{"n_layer": 18, "d_model": 96, "n_head": 4, "n_kv_head": 1, "head_dim": 32, "d_mlp": 256, "vocab_size": 32000, "activation": "swiglu", "norm": "rmsnorm", "norm_place": "pre", "norm_eps": 1e-06, "positions": "rope", "rope_base": 10000.0, "rope_fraction": 1.0, "qk_norm": true, "attn_scale": 0.177, "bias": "none", "tie_embeddings": false, "parallel_block": false, "extras": ["capped logits"], "init": "uniform", "init_std_qkv": 0.0435, "init_std_o": 0.0, "init_std_up": 0.0435, "init_std_down": 0.0, "optimizer": "adamw", "lr": 0.00554, "lr_mult_qkv": 0.5, "lr_mult_up": 0.996, "beta1": 0.9, "beta2": 0.98, "lr_head": 0.0103, "warmup_steps": 320, "schedule": "cos", "final_lr_fraction": 0.0, "batch_tokens": 65536, "seq_len": 1024, "doc_mask": true, "train_tokens": 393800000, "steps": 6009, "dataset": "wikipedia_en"}
Each number is 500 + 40 x the weight over its row's rms, rounded and kept within 0 to 999. Layers, rows and columns count from 0. Numbers have three digits each. The size before them is the row's rms in percent of the matrix's.

# down: layer 3 MLP down (transposed), 256x96, rms 0.165, rows 187-255, columns 0-47
# gate: layer 3 MLP gate, 256x96, rms 0.19, rows 188-255, columns 0-47
# up: layer 3 MLP up, 256x96, rms 0.169, rows 188-255, columns 0-47
down187 112:542421504498477444507546479477477531523524435573503467466488589484469488519463611502518508504432529458541497518522500523513477559509479430499535
gate188 093:448500519558467479579431480504462506472433452477592452571456471550434476494438505566458484485553544502529570516511547578566493485514494528481541
up188 092:494456575520434479525506514474541544518469504526493476461511390513585514517479520510475528417543428524470483466449520523520479481389501487413465
down188 096:532516476531489471503506488486455461451513525595537462486426470546538494497518518515429428468423446458450540467413475525416555417516438487453520
gate189 077:521532519558514486508499495470509488547550458476488477491526502472402475459543431538539566551469595536411537589539482520479441512541459521494514
up189 082:475526537579521585457531529504468488448419434509457523494509517491552499516494488547384525550491517476469440583552481504454555503427494560492546
down189 084:489431453513483531549588503531506515478548514524447506441573546512551491476409539441529522562481498489510516493554515545528507551455528521507511
gate190 091:580470413516522479431471525504492518512493503570458477546449568495569497525520376484515474527513422552485480451492433600545472532433519518467497
up190 100:557519469537523510578529454542533549474448521468600440476511578520479526580480469468561553480471494489527451439536514426482494527476496566495484
down190 101:479477536537517503521494477591622524454519520459500528460451517515501454591539566502464516474469435509456517507491546485519555481503468495569539
gate191 107:457578494575464476488469450542471511550492575489491489453441490461530451443518493486456559490489529514492534499474510503534516464448403498550457
up191 105:504471447530532516546522443485522501504549472540582495540463487529469474490477438446583522460526534573484463491494441496509431524493531537496545
down191 104:554525492485433421561558521493471440503477532538507482540486487566435445449515440479551511506502521476494468477489524429412490536469588536526576
gate192 090:489542449423489418466542476509472465476477522484563427531543423470491457468446476511484525510538471491524535553544604545503531517544519557488548
up192 090:530413509499430460545475478552513540415513563531535455498532488473535501521531551497543543523510496500501484485557519504439522545489500504531429
down192 097:522576484474498463568360507523425487543479540481517493527491538460564532537533520533476508502498535514520450551496563478491506577475464542509498
gate193 098:474479445555493471563544509505431470493498484454489462499488502407391516491495494491563484520525569521476533546580516536502470552412506458494458
up193 100:587475496523564412526511520511477470468501553479554506502505499473454499471532510514523532474566577541499570520512544528460506493485530546558502
down193 104:501533422509532541499492492558451496516532512435590496492510502463479458517513470516510489532457598492481529484453477459467410489440534483507475
gate194 112:594504466517479490498487503500465529445438439530534425542496474456578475409530455444405536417454543491483535459517514553518486532410503512471463
up194 110:502469587560520487508466493465470496455466548513488468561489518520516480596587471484540543501485544422561486469484469558511503465462445468492538
down194 112:543414476505516518539567499464493549512522515560476398414438469498515445522467432473488530516469532488501497494441486491522488492477487505526483
gate195 088:513512530490521545508537476467498530558455586569477506494524455520569499500427480520508494457490480489434507539509525480583583472479608489560524
up195 094:546536508531466504522471436506456527447481466557528483508520511542470502482553442561481528457553453502553463512465561521587531453509497557536509
down195 092:538506527549469508476473476501485469514482524504552561466493557535520498487574489459454489430478477489474516495460522464464522590471485500432440
gate196 099:591471513482505497576505464547498476538526548573439491558463532526489500494526478510487462521553539557437486533513565512536480518467425537461539
up196 103:502529516426520505587553455514557498588518530550394481490522512449406449513442488463516535431587542582453464516522540485463556502501542526474505
down196 093:511425511556520447519566494455485404461543473469564503492484584508485509508496511436525486518514464477496509507530498548482507509451399531506526
gate197 097:452497528530513514556550490451488538523434521539424438463457497535491486528407452453534513482542530501455514473502508511526444489466538507459483
up197 099:530501492516422458527539479461523533488572515504566539481486501551476502506518497555580481428553457484555537523458552448582538502428513487528479
down197 105:566519519503463466452330506494472471450520523519450493418481512480495436536544481468462527533508429491498559419497471501580511448517452499567521
gate198 102:439524456513504397461530499476492445500473501559531454566596497459524474533435468506503562494539521523494474449637477541469517501480462486456493
up198 103:478562547525471445491516537503445553472560532517541440444523488503426517555486515521476506493478585473483464465526504565464513450490542473625566
down198 110:502553500477578478492541457564443579459514514517514492481515477470457509438491482488473492482478488543551465481458509515446493456548511458481503
gate199 092:496522520521555521516506569558491524469514403518594482451476563547561522521501475494486519524524584497533504497581471563547497520478556504541567
up199 100:516557491494562528489507514444537524529487485459535466449521447464460491529484514459515556447558480534560524480505501498516512483448456461438486
down199 102:533485447490521539469507524514479495468524529532470498445427557538498552506501470485514479460559536437499508505499525480503492492489520520451529
gate200 107:551510478506476478455466512489489488516527501521494478520503603484510533472518584539541500504586584477549487506541436565536486512433471409493489
up200 107:509476523559515501553516489554438506457419481506531440483470482528504498561490453455431487485524507399522499476479522497519538504407534530512516
down200 107:498472472451497524515460514538504457567455527461563444514454449528440474553494408489482469520481607465471498477476521441581485513504515525453490
gate201 100:454503553508514516559531509521507532510373505556454501486517473528444496494451482571454428484483540485422510424443494532496531479412457461516459
up201 101:500482443552480536496494507458515523512509479515467491494535527496478493443573514419532533462412498473490529426501490454462495529501450544377456
down201 104:477565464492504523471443490545527605433498533524405565559526565472526540508567467522527549523486495499500523572568527472495495483495580538472529
gate202 101:446536532477393491466525506486445490570473459473426493466519463505489531536519528488456562530457499451509511598538562525496426479498490510505523
up202 105:478493637499483442469542454484532481514502475498550473482533441498536554516496508472457543522448499508506473511504540554544480439396580518473488
down202 103:536507517521485462547538452490526513502459448455500506537536466451537517556512451477485518479488493425508462516557541435443530449496587480540524
gate203 116:486554523488469485538568487492564475532540472479460451541555509512488536506553534488458474497424558489490505440591526527475560499442520389504439
up203 103:468452521570485496440463526446494479494500498509490517498471453481503485459465530468478482499560569489462500515434516567464470455562453501479501
down203 100:449550502486522494511497529579463511480504458494516431517394547502454517500509443496558496514464493482501576544493505527496421532476434462523495
gate204 098:481500508453427519479443501498481515533548547523492538404461494501516448549537491456494483565504452556522522444476521543493543539463552484570479
up204 096:482524548525460483416505570514457492425470601443522497524430498514510509535494552516506540486577479525469500484531414487573531458505575430489527
down204 102:534470487472493467486465498481428527457502494471515449493512503441436491564492536446467548552485453516504554548502482514493482549531415502547541
gate205 097:493485489463516536529455467526524536419431513589472498539521507495480558492542572448573507493477581448494491461484473528518424551464502497429488
up205 092:468540505523509484502472511510476535589480501460504525523427442556522482416501444512471429549462488542455536542510532512567478457550530540486521
down205 096:482542498614485508478491536562506486521483510538502487478543542569491450471507389512459489541482507513536531459468538545571501463504532461502487
gate206 114:566504498461454533512524450509524514546532587552483431516493561481527551480468460538501540512486573475530461496495467540488532549436498483473478
up206 108:481496464489455504471499517407493541494530532500513536531547469431564527546452541546537482528475445449582485526499495447464487535484593455458506
down206 103:502500442457522498486554536460520545406459522480553567471552504427475547563456531524580512476511466482531503529477531486500525488533524489477453
gate207 097:522524518506400539528435621543497533523509520506493540495421547475547504477557544447481481519556508503455502433478513582501552533475549492544516
up207 083:493514520498531478495587478481482489488500459535540475460528480535426439556481465559599543493483529579452466481541436479538475534463454494491552
down207 088:479506520457378509550361527536507496530454506518479493520413501485519470521538520480539492513515473478465481487477501511456535495486565539495480
gate208 111:476506516565483502477486501560525527469441530538450501523479567491425470443514480464517439505518480475495577555509478462524462514490479469508554
up208 110:484464519543519479519448474558527539489437487501476494477513542493506432487498451450539448498491594516456498548516454473490467496499454489526538
down208 086:516437506484504476491594486458483496537582501494510506531506479461504501539495532511505547520503481478569423503463510494508522467534524498510422
gate209 099:512465505546480462554490543535488506474484522525492558480465495507433533463500498436440554486517503559531566510519496522554483433464449520505486
up209 099:493524502474502531499577425573526475394523496447472551509511495551584517543495449506525519483430537481476538513464507516476570507523489505470479
down209 103:502497560481481457494509512425551446514429505566428558545487530544532485526525484506506503522519506495524513458543542521502488545483552519472458
gate210 102:492516457496439472555490525493511549473521495456543486441518539531447505502458445477465458541508451487531549502547484413367497483514547453470497
up210 098:535493436531486473550521420494505521544514508494413492488519517443509539512484488551516548445505490532521507462508485561453573536462457552478419
down210 099:508490541459463495498425517408485567431444502544516583493486519524541513560492552533424479474535475534529516504456488415475489473551566507529528
gate211 089:542481497469524532443479477502501458578502500520439496567540415479386460493492461527471552495544534488489502539475562539521572473398477469462519
up211 089:413495498467471485499507429419478513573491478478525491489542545516505522550448484482441519526552509525497466450436467576434497495446525454469421
down211 089:530477500516445497470416539549530494558509521503531471514538532571491506513496513544491465534519478498425502519457522578447563483466479551492408
gate212 111:498527470445505503507479524537528504566538513527437466522419496516492504449519506504498451487523488546472433507464516522454459537481484460490492
up212 100:484555536564453584553536535439582504506477452469493484481555557499509530576544474508454512566488473518517486479575504510546499516491490487492493
down212 091:521495474492514528470519526514523590500426499532517483487414540481468507432499458539426475455490511508479525519545522585466502524442533414498508
gate213 087:519531520465522516538554476495559547468540484502426556463531509524462503534466563526591473562509542497435556495484458535483487478450451432491526
up213 095:492505510504523590428490503498579537501481499489573542426519471422493469510463502482453469468507414476492442471462450522545466503452539491480492
down213 098:502464514458483502520541486552489407489431494433556474496478470579549564520514458477546486468614552485491494513503468459460433559477528485516500
gate214 095:513552524468412478507496488449389516555493471489446466551488574459523436432507435472462431485572572471526502512515549471490525547515472460470463
up214 107:575534462472549554587503522461520515464523532477540580462519491429493495519511527499458488556511468498515565511482534441513499497552480501376495
down214 110:510561492425501567555508448503468512563472514521538583565549494453515470496498498516525540522457425505572520501526536493511538479475491484513524
gate215 090:527480453470441488512491438509590480626470531494565492541422517524460479528582499496455478493494538515501539492454516528498467472462513492472551
up215 108:550494420506510486598499564567474496475527513529491527498500565517439461574474436466501443577439522444481458489594530486482486507523492560480522
down215 109:506549481562561493519508433563501549499499477512463510485544587571501474493456486449426469491515564443495481501585470433537496553527463463480520
gate216 110:496525536541484472553504444488509519490454534488524468509477494534425451442535483509561510528483583502446524574501471554525477483420503503523508
up216 106:489500506553521443550474564463549469534502440488461465479522470475572475605524465520504496586423487454505415522532504420492534472560471486509541
down216 097:458515538528517551410396533510418552436515418479447496481511521530483507514483501500500532482513492508576491523535562496458476463535531500454479
gate217 100:514496522478491506432529448467510489452442514573417468505443502449550537408407467455543524517535513449449459523524523506546513491480476518493503
up217 104:522485502484412428527494451520522507483486479505584533418500550483450401559472501469527464494516496496499503412513488487507576485571527506476491
down217 102:496480523445522465454434456452458497491449519510494497438469470437447478444461491466557471474449449576560619475503521523479526564520503439443496
gate218 139:541523522524480477524499506462575644493589561505502506539490457572482513564481463477526479487480465482458502548520493467505494503496566450467564
up218 129:497536482478480467486455504508555561497502514469504459521439446599507474496503460539492424529475555493443552571490508471511473507514487437484583
down218 116:441499533521537547489529500471501400480438545533469499503508537424497491486426492498529491464507519530533445466460491553484525517435478503511453
gate219 096:496594402492472444558550482470458500494479459476528480486460545478469460427542577598489462487473502550476549484553472519549441534515493436481509
up219 103:451499521544445480504523412481508530506499397490447470493485480513479524514552466490475491492462489461530507471452538500444444502502473512519417
down219 107:520514498467497535467427518444553516509498543542520533458564565487496540518461472426477498487540537476477535531543548557502545434531479561515467
gate220 087:490558446431454490540494489509545534489454502522455454527500551507534516478433490559467431552506552463422492487468518477529501544517455522446494
up220 095:533535565449413483575509481508504545536498511444523497525480484504475489500470497525431446536475491458438514468554628431468515536502480507504516
down220 091:483517523448511489500499536545491570520471479482517523467477508490466429547476576484431544497473534550537484480503502491536499515472494476533498
gate221 107:553500519463474523506474439509502549503503511532471464510484449544521470558543511435529486474491509450508510505568382533570449540494467544524481
up221 103:406487544503578495506517468545520505424504460550510454503523504459456551497460496489481422493445537493516503539479557506425468499482472444503557
down221 087:587562464472407570490441523498510517578476463508445469519489475579475475408554537520459512485556518483506563508550498519505557479484515515493467
gate222 099:557532541509497413539511539531505465553450509523515452509452486530544522522519486559487540497556518492480524563487514549554510499502536451519472
up222 095:507446465461490543530481450467542507470444492548472460491485594513508501487485532600467501483533516426467549505463501479519400455491436446530489
down222 100:512544518509496439448525517482538510516458460474509430524487448576514451435542538512509537484499473538506434439501428490442483472482516577411529
gate223 101:459496584504484490484513585488474535517538497494559476514499509457440560497539524600489476557579490537518556505546518511475461515485503508547460
up223 112:477563480477552532451548534439535529483580514505478528434547490546535453526486461529511429513506493437457523454527487508525474471522557496491421
down223 116:528485500496534565529464487520566436483440454549474537515527514539556489532540459471525491505499524497438431464476484557528512466497486514415526
gate224 098:514483496567501465554484501518516491438536524504512524541460552481482527488594494506501484512475565565438520558596576469518521535491474553482433
up224 101:448470542521526499482542504523448488477482574477492477474474463479564557555559487448503520518468484523493460474465411522501547507444546506474528
down224 105:501470480548437471505514508506530483519553515508572615485429508486562491526454482515442439497438485518507416466562461496442544506447455463494497
gate225 104:511513484513450454586568490501453490580449502561522450546476532427441442464480552471516490459513523547500491468520482562497485475429498500460466
up225 099:491511512486429538495549533435592522462480444451476440453476561551501569506557514533492412483476485432539485508477440467447473480518494486521475
down225 099:535566480479465534481413466554536527477577507537480492498521492477445514473574447512459536497496485491458543500492528441510536512571553410483465
gate226 101:459501577550479491498510446520429490464488457571431433527485480470584521460524492526536510552525491538456533541597454521456441547438487453534476
up226 095:455511537540550481491474410495506529510498495564460452515469471463567477486479470523528573489521515549470501497520386516431471477456482508501490
down226 089:519447512489535453564637460499513456517528496501487547455560481490475510577502463470486498453460527497465484516525491537540488526498487597460523
gate227 084:451535524468597519524482445489588499589525474517486479457444512532527487541539407558467497466481478514513550522448449493587506468489530522506365
up227 093:405489561521525494572493526502506507574484437439545479497473481531482494550448448455518480464515513533529481457481547494515535524529472522438425
down227 093:481498479514443627457492451537447508506486582537477457501526515456575462468548524457468540549537412489432494491497491486551468515519508505478530
gate228 097:549525473499450517423493473515483451557535537473487473532516504513511574548521483502482544551545427483551533495601482524516563576508533453493444
up228 105:489473448512512511479512440516538505482555544453488456530554474514554551547484548500475471521522462486478444507518415514531483598523497510461413
down228 095:457495503431510535543485527519526513460580485453531530467479455440494501492465607436513428515502482521506473543525517446468533388480451476482537
gate229 103:457512430527456412550503466420586470578460481549501508533481512540450471540478554460485504472536545565454534483509460492558521505461469494498576
up229 102:497495552499494529513491484457546510545488541595463471472533522484561452550459493481475496479486427486551560466511472557569492505468564511429523
down229 108:508452476546492440590485467554560496496431558454489449508548543483528463455501533497580528478422542514414477476469495515523446424521508491470509
gate230 112:458514480465434577527505578468474514550541507471485500494469463512482474449536479528431487494564499488448501524453549486519594596474546465469539
up230 105:495497455589564478515498410438502507494515478547442456474511464520472518488520529566499525430565565460473476515593529521512508510488423515522529
down230 114:477491538524458521459489536477443537495491489509474505519503516483509558411540498495504567544521512433550472515529557502519467504472573512537530
gate231 116:523505485444415573480476498520513532528494655445517530518507483495531502491515511528447498473471476467447529495523490527600522502528487520534470
up231 103:541524511518471552492517458512519522510526564465548521486499499497462498515578566489493494527464510483573479501488516601571510473467470515474499
down231 102:473510526475527477526437512539557536474514434536498520498504467475529528520478486518497512494469498535445488463527506471518508447544459476514458
gate232 095:561509498444490455502526443473483519547493515529485494465462534509481459436458447448426457536528525440445564470477493519513545493475448531531498
up232 091:481491603470520549565480515499506508479437494542539527494508487534487518496507449436516532407473518553427518500434450515522521472504550493417450
down232 090:496596562630471523572435511459577527508472471513524541526510549490504504486496541539512463510465492576476592562503508493468443509438523508509529
gate233 119:557531569466405489487481581542498608551550540553576487476535477561497521537523546462511537498438499465487517503494487493539524527462497462479521
up233 110:442487512508539499567543427467487421509391499528475549479518481439505515474491516448495566497480486511502454523477529518454502484482517577471496
down233 087:546548547500425504468379570517464623494540491510535495519510476614470468548573513572526473493493471471487545489532493479510487489494492517509503
gate234 094:504505524482486578426486470448608468542553463537441550466480522505489469404557484470529539593507521548477538540487505499505531558535442476542500
up234 096:455535504460425522499458450489547478488520480516473506479544529376550482525554560521490495487494401549491461507518402515574453447463520489467512
down234 100:519496525467456442478596561413460472535564527559558542506542510525500491501510611497522476514455484523546497480492525492541452510480507488416483
gate235 079:585440427474471575548456475407517528470518438463540517469479480466576491537495465475564475476504567513464511482509532449497452510519417523544456
up235 091:505494572530517451450498461504429479547494544473398531461449474537438468551492533483523588489469479422567492459584452438467471492518489540551493
down235 090:491442464456457549552565484500520415519544510502541416521480516453484484480433490517566414493491528531468479493473535485552491560512479534454535
gate236 105:401519553457494563512524545429515504463478532549480462483467496526505515481562452460550475467566503501479559564456461516585467494509461526463498
up236 110:540511479519489500489454488554464558469522545485519446468503480505380498533467479512528468441505530475556524549534461482493442545550460407502539
down236 119:431463526508495516478548495505507495466437487519478407550528475460460491479524546434558532507458508480481530556488522540492481461445477535487513
gate237 108:562479491534475512446500559491529536455483464532524492544465548486531521422509454459524481467529598522513527470497511558493544484392503487440424
up237 116:495467469420442487484508441524538514514493531503475507485529414432454539491495464500544524507463432482592447535453485442503455547460504475442524
down237 113:556488487489535477465473502494421511453522452496503495587557517463503479523462495503484539460512537501516511457490480558427530469427523515446498
gate238 103:509498532461469536560531589493501539482494517507478493451537521555526488486452474489479486525404476451480482509504510514493505471463547458511512
up238 105:523541510474516486457552468497491527510491577437505501553501448477535622573495551495499577440545486523450508457438510485547424520520459462508496
down238 106:497505530478499548488424521455557500500551562462477527481558499504501494489511576496462460491390492482499576495508471491571528549483548481477508
gate239 097:491480497448437477465511509461501436463520559402536498474483400487418497525503545525542523520443546557546577550505514583513487505556492492467488
up239 099:475495400398544438449526549473449477554508569503568555460488489444462504470423501457524563476527556447433513507478533481488571484528483439571449
down239 102:566559519459504470502477474447520490510485594409483496532466469526494553578528437518441548528496524471500520532528447485460495469467497486494455
gate240 076:466565510550439526557493500450503508558535466487510508421490528478487466496548489488487478498477461513565539525525475461574464475555430548444491
up240 081:548494544531497556540508452544470497509480472523501462482461525398503456484494444464558500481416530404499489498521581497454480501480505527539524
down240 082:409509500471544482465471481433568536477557533477478556496456548528479449417509534540538438521508481496526516518535544507498480514541508484497561
gate241 084:507460506517533479535507494434568518510562438527510444544469556534474495490623469507441507527533481546440470535550461525460474417525472477520498
up241 080:531513415456577492448483513544458500512462501515522552551514484684501525467506508479448539536475498453466459555552524568508496494551495492500525
down241 087:453500494476466541497590525547422529490445486491488513479509435480515513500475523529563450502523538475553524514501528478489545520521441494493531
gate242 110:542546426526410597542484482505554536526533439524464534475435447523436501501517550508458464500432557548523532493530536526446491508500495521517471
up242 093:479494441519466508513486480499544519539499503502466561585508482478477490556506543489449473444462564533526531507495503529442584492550492453510497
down242 078:498508431575542495460542455486522535516528439477482556477550489471547570481462539554532518529453426485539518521455440460448497490568530477499520
gate243 095:530535557479496555565502454505507504462521497510562456459537483484410474535506411475455428504458476525511511471545537509563499519442541542435492
up243 100:503462519451522518466522499526522441509460520432474486498511470460441495547532533441556537513519564509489453564586459517460462567499527495466515
down243 102:475436506543505550503496490525501516508509488522520417473476531524545570548531488508507432500565475495516555417526479550455535462516592519573526
gate244 095:506474561544525496474532526514551482487532513559554447488513507505523532471603565477496522558565477528489530490555493606533475502440497483469464
up244 092:542470561456476506501553555522574538490557510546550506478543494506496546507551480476511521512506480484499489453537483602524514511480471505492412
down244 080:487424488524492538537520434430501435468506456431497538483593496497502589559441525499528546497509509510495489433488488522497442494518499501423440
gate245 118:507529471487510500509487500488542514555484518537535381536461493476439530498456551464573455463522545483459468457599511501478411513464467454529556
up245 091:475526554508470511531521505408488521513525502513457569522514535559541474462577479578490519560475485541519574535472450551533543498502502510481475
down245 085:514538491506554537506472493494490551542428480585493524561429586533500469434613455548484502523507512539519523502541518562466451553498493478502504
gate246 104:490490537499524563470511476525486507486517506551445534511514513467477538443414475540496512454519511463409523458518497491498510501473500436518527
up246 103:499400531545526541532480454516486507505495531590538477509422540479501481497473470495528442566452505512496574468516456504519462479532521486486534
down246 106:569547517476574487579547476519508466439473506417544587563503521483452455451448517558519543554508488496473427448488524496444515515466546489477632
gate247 097:479498588516430519499510511510560483594483519478505517501479490486511514536544478533465403488585464486467531481604433521479480548479494451491465
up247 103:501483495508493533516500402475434439510455472477517521504564441466492503515552470477544486468500525535473466463500451488495500505489501523438515
down247 105:555444458487505480488428494507433550443533498469445578471493428529484485451551492480484520525466493480507525530394569542533523473554488572518558
gate248 088:469503502523505500631531540503492475497415546495464490495509497534397523504439540497475505504528491564499471507565534525481483455476502430489492
up248 091:563505427530485427480510429548472507446459525505431535585487563485507494448530451502524517485545488505516464554510581456449522550578579527521494
down248 094:502437452463504457531517497460502537434490517528519461486496486430524515533444525524520466524497467543511526488508505574407489437459403495430493
gate249 098:473455449534478475519496483513530485498487499474500522458516491524550494440528474507498539498572474477481543518474530504537473511450488469448499
up249 101:470453419540516481491479452452396474469595494527519490511494538511518446491547503423555524507444548467558548465546523511425507514473400525553474
down249 105:461394514474481492517521473492459567462519500465521523495475516537466500462491510465546505516417502454543393487506456538534471514489445470499433
gate250 118:475506484444508398461492551537515480510421493504465513513475509518530463474505445539478418552504579486577516545558580574492531531436493547498511
up250 109:549507547580447498475448578481483554486485496464502500459473559477493483497421502485455512457446460476510506440473408463557423442442547489513513
down250 112:447476486507424481534646496425485530586492499482543575533541467494464489490544515596562458479504479476467537531510503519486490440453495455493453
gate251 093:539507483439481522486502472438539542554566490464503525489499454493547531464502460450504501450474508535476500476448463572566522501497485441491487
up251 098:486485462555467535512528471541551500448449513506480467434509533565516497593540458507449457451488530552459505444470443523486423482484523530564456
down251 103:462603509502447491480471520522505431451501491563472421461476581496501471448454497484504515454575523513488551490580495446493481511466475504486542
gate252 099:526446558503460508485493486511562481497469487502465474503510510508489543470574425473473480474493505465493544486560616532472522478560445494502450
up252 102:502502470464548482474478524520514467485473527515413513467455541506482553522489605561511512468561558521563474500520519535473494476505472457558535
down252 103:532529511518488478525559425530515536479483512476564548519571457531515516506550362520479475589439479435431499505573509492524505464512460533532518
gate253 107:426532537445430408464506542523501476530466481526459487508461511538566503494441431516478457470552500520389475470515510503488558470512545493565528
up253 099:470472398459472543482515558471487439553519490484438502501472538500508496530552521478473551555481466602481492579519517469483445517429464466417528
down253 105:504567561515466449485434547501513498541478527528553447493503557562457489464501464526560496449523502461485523427473496432453532486511568529457385
gate254 102:486514513521462522524512508428522494524499489504451457453456476511550469510558527548484448493602473505509487582518501503544487522471502473465488
up254 096:553426517511559467499450511466564458493493477544581527502465479531574489511537436514487487518501475506543536518509503492504503475480396548459508
down254 098:586516544487527440571569496521551468493516543529540450496567473549522472460537550486499456442446464497511520424538550492522494523522409505501496
gate255 112:538542537422410568475546605512435488513491503475468476489509498497513554560581446558585510525515450525494501497502483518543534556460477457483504
up255 107:516529513514495442530476499494502450498446525479503516443475466471510473465530558458403580465514506533455528534442533546482508422420464544479544
down255 108:449542548437511567455545513499396507518577477485557463543626532503537541560539504481583471483515483511517475457518488516462470547505516459510432